{
  "n_layer": 20,
  "d_model": 64,
  "n_head": 2,
  "n_kv_head": 1,
  "head_dim": 32,
  "d_mlp": 192,
  "vocab_size": 6090,
  "activation": "swiglu",
  "norm": "rmsnorm",
  "norm_place": "pre",
  "norm_eps": 1e-05,
  "positions": "rope",
  "rope_base": 10000.0,
  "rope_fraction": 0.25,
  "qk_norm": true,
  "attn_scale": 0.177,
  "bias": "none",
  "tie_embeddings": false,
  "parallel_block": false,
  "init": "normal",
  "init_std_qkv": 0.0584,
  "init_std_o": 0.0725,
  "init_std_up": 0.0835,
  "init_std_down": 0.0835,
  "optimizer": "adam_hyperball",
  "lr": 0.00425,
  "beta1": 0.9,
  "weight_decay": 0.0,
  "lr_head": 0.00763,
  "warmup_steps": 276,
  "schedule": "wsd",
  "decay_fraction": 1.0,
  "decay_shape": "linear",
  "final_lr_fraction": 0.0,
  "batch_tokens": 16384,
  "seq_len": 1024,
  "doc_mask": true,
  "train_tokens": 128400000,
  "steps": 7837,
  "dataset": "wikipedia_en"
}
Each number is 128 + 32 x the weight over its row's rms, rounded and kept within 0 to 255. Layers, rows and columns count from 0. Numbers have three digits each. The size before them is the row's rms in percent of the matrix's.

# layer 7 MLP gate, 192x64, rms 0.083, rows 100-142, columns 0-63
101:141177131102074114086091116120132137138127150074170070144140155149112183088067141087140126113116159144083111087150185126142145147138119120110192123103149107105109117226119143159090094123067110
085:147106115074141126137164136191171140130139085158132088118144111142184098121105147109109109153127124096121156124070108117089139126152138140092151091055098091209088156173198117081171130138079148
101:187083211176115175130114149051127099105180131104154105172140077116086105082140142071124092137150118082149137128126156139148118166148129120150110170145159194147157105147102140125089081131132150
094:087126086145153144136039132175134120090185109141159126104085133112155126109132180092165103139144163157144118149132184096145087109103112125084150153172109114183100167077124156161173127189100173
113:135122132099126168140123099103158162098174104086147109212107104119138151122078153112100084106143180120079156073127186152152112175152135130108132199167113161125174126085172183113099136141096087
106:156122102091122141085094172095171204097149069176101165134148068096149113129145160162089087124101111116106175138140092180061125127137165099096111101096083127122137151164122143130102115069161150
101:114135133151121128169116095138220098142157120078132093160105137130174130189132130119075106135171092122124115066136130146105153154166144119125128193116124186130094161099090185144111210128097165
097:126156135209093194179139103112144134102122178109168080110104183148145127113119153125105075114113148139126123064109083120103150180092125091102121070124143131082135146136157184108161160142102193
097:115091071112092114118163161099146109065081121137160144152122129102068113124122117110184157144105165124081104076094182076134182111158110088144144096208148134136160112124166183139117159147120085
088:131109146148157137119115086175129155107101112074154129187137190111110178150051155115137083089157161124142098120154156084180111181097123107159133175139171132102081138135108105152089202138164147
110:143096137130161095071072108109086151114172078145031151184097097093111131143149115140139138127150090076110196076157158154107122120106101160120169148156145136131138146188108104097154169143130151
092:105138172134146133138080205069127135133160129148118111150145110133081134162178076133180107091084158088122123180101081091117088163176096110128080113123112119182109126180151154159157112181091128
103:166174144171110137049125114113119113149093136100138101177157134102101161132095135135100115103100159136078110133116118145098110064053146099126148157094127116051167060133109124135061183144115139
098:121126147117097143171121204092163124158164164133123166097100117126190103204141106108151130156109122097082170124111152187159092136123141094156106044164118127128131099152188135150136104082081105
085:119089103122137143159178123105152133092103163136148120151088133167110144214169110145095120194117106116153150112168167161137099164110170130154231143110143146092099117129057112118083092133100115
086:144083136094139109135099105145166093090157100113121074074117102093140104155157070098109190158161128167176143090119178155116058093082118135114178142125081153154122132149108147125174126078085170
093:138118099096088115125149071066172073127136131087133159137137090134136136110145104163128070147086120159115107155116137204118169072132121149154149083127071188131121152156105113043093142094137157
106:060112169157080131111143119039053092078096119162092113133160099072123136155113119151169167108113138112114144109195093127134125153117111193123121120145153173118152094143122147143128140193115096
104:131169110111112099202117139222140139142139139115124144129137138153180162118072128144151123134134143095146113159112065167166190124043143049128165127081131119102120133162156103128141119152082120
113:084121106141120115138128115136140143202142156075134098175106207172131177096143142124097101130100131120049127134180167124157135219183105147122117126119086117174100111140156166155107109102095126
111:168142158151164165122108150157102135085177113099070105191137146105155180116097137186062107089150173096124133105112085134109088144133124158092123170138161123124138154183167134188150170172083119
094:164165077157138135140157120149149139131121059150131124077161193126140107115143098136155115116083155157136158112118091158137158150061139104086138136114125151099149176120205099063139216090139105
087:157127171143147103165129120109188137148152168190166135133102112119113138131138161127147089152028074121075099163171200153119165149129160095127163177132119141154148156158102125149183109087130159
104:087123162074084144155133143151128123081123090144173145198110082080139130099153093126083142210109070158118130074130180126113092111112125095130149184162107112084118191144106138129156126142159154
096:190101105147139131132155198180094112185116113139090119107161172111144100142148091127115129163121153184104107105074159187126123203137148074131134166142122104134151130111153132150110068074159075
102:146101128158123138131107140093089142189203110108148102103159136192100086150112074128114126157160143079191189135110156213071125117187143116111118094153140146108149100147170143128109097113119157
110:198119160164060120119139173117089127113124134156115156133129160081131073114124088088109066138156196116103135156109117133153119119097117113122171107173201186129148143126142172124090173076141084
100:122097165177182174147202146101150101135080163173131109159128135166153107119096081137120170169164173118086116134080137138117118081096117066109133141162134112127049074112140118141137183139120156
098:119121106069111152130098179170092111151127117172125116198094121139090096159115135168156155161121074119074176104129092086092131150183162145121146063099161185121116111098167169160081102111118126
091:200127111130053126153162073131089100158134143157118135117174132134139127104182119101095092162142112157153106126091167093120165130066127110131091119167124142108096195134098155150202163178169151
092:172139066110168118143084156156119133167111163183082169130131172161191137145188154135150093180106112148125122158203085121094089136097113102081080103124119141107111142162171126148083120106139162
113:160096120188119163147114075139119080103124206124146120131122160148072150087149114126088057106111163145103110044152080137148134119157127124100160114114088175105146142090123084107099194107121147
102:106146107170055101096085145098136095110170115099178104140148170155116143119057152126151119134115095128120073121099071155187139189108106143134149067143136172085176116163085134090096163135127133
095:136144152096121169104110186157141119159120164138097073205100137099180141125117139146104044141145172126102141093117161076126137108163072123118131178082151116158156160135153202143152161135084140
099:114092095102115147117162210104163179118163149160106167129168093169132104126179201144173105163142157078113143130120098092076111093122101104159126134134083106131108144092142124204128104093157165
114:048114115152117131120131130116082127090120131112115166130134157106133102203158163112134150105197182194136160091128126167134110137124102171137146148152134142125107167207184178182094118106125176
094:172146141117130190139126116107107138081095155132091140125131087139143158181126127113180061131094130136122176118103130176147087155093173102098107130110117096137106153209091137204056145110098166
093:133184171146144095170148124095145179144150154133175197155167141116120143168140134112121133122108111113140117120112134170169158121095145222141121073125119154109124111136097087208122094217127114
103:105158074101129119115085130180147113139153093146110127103122164136134210119111143144120130058104126080118093093144126168144142134196176114131156136130180183134155155204142119077166150183137093
101:166107128161090111107162122101138152117164133179213075127166121078135102118112129105150189135172187179150154133154111143170147146134134076102163135142072132110130114145174104093164192117156085
094:074084105162108170173048125125140170088195124120187148159158162103128139086124113084116118146163155154148120139134152128104096219196127129109096086137143135085123099128161118117127080132132136
102:065163134120126120099082186095140149158114181171158171140087130154093100119222122185151207130136122118173128147137148183126101082097134139132147117143120113114097177137172142096145120147134167
096:080109126162120155134126087142127098141120157143066181149127178121047122122152169169103133152146113171169100095150136124164077183164108115115157157139168152165121075124150096165139212116139092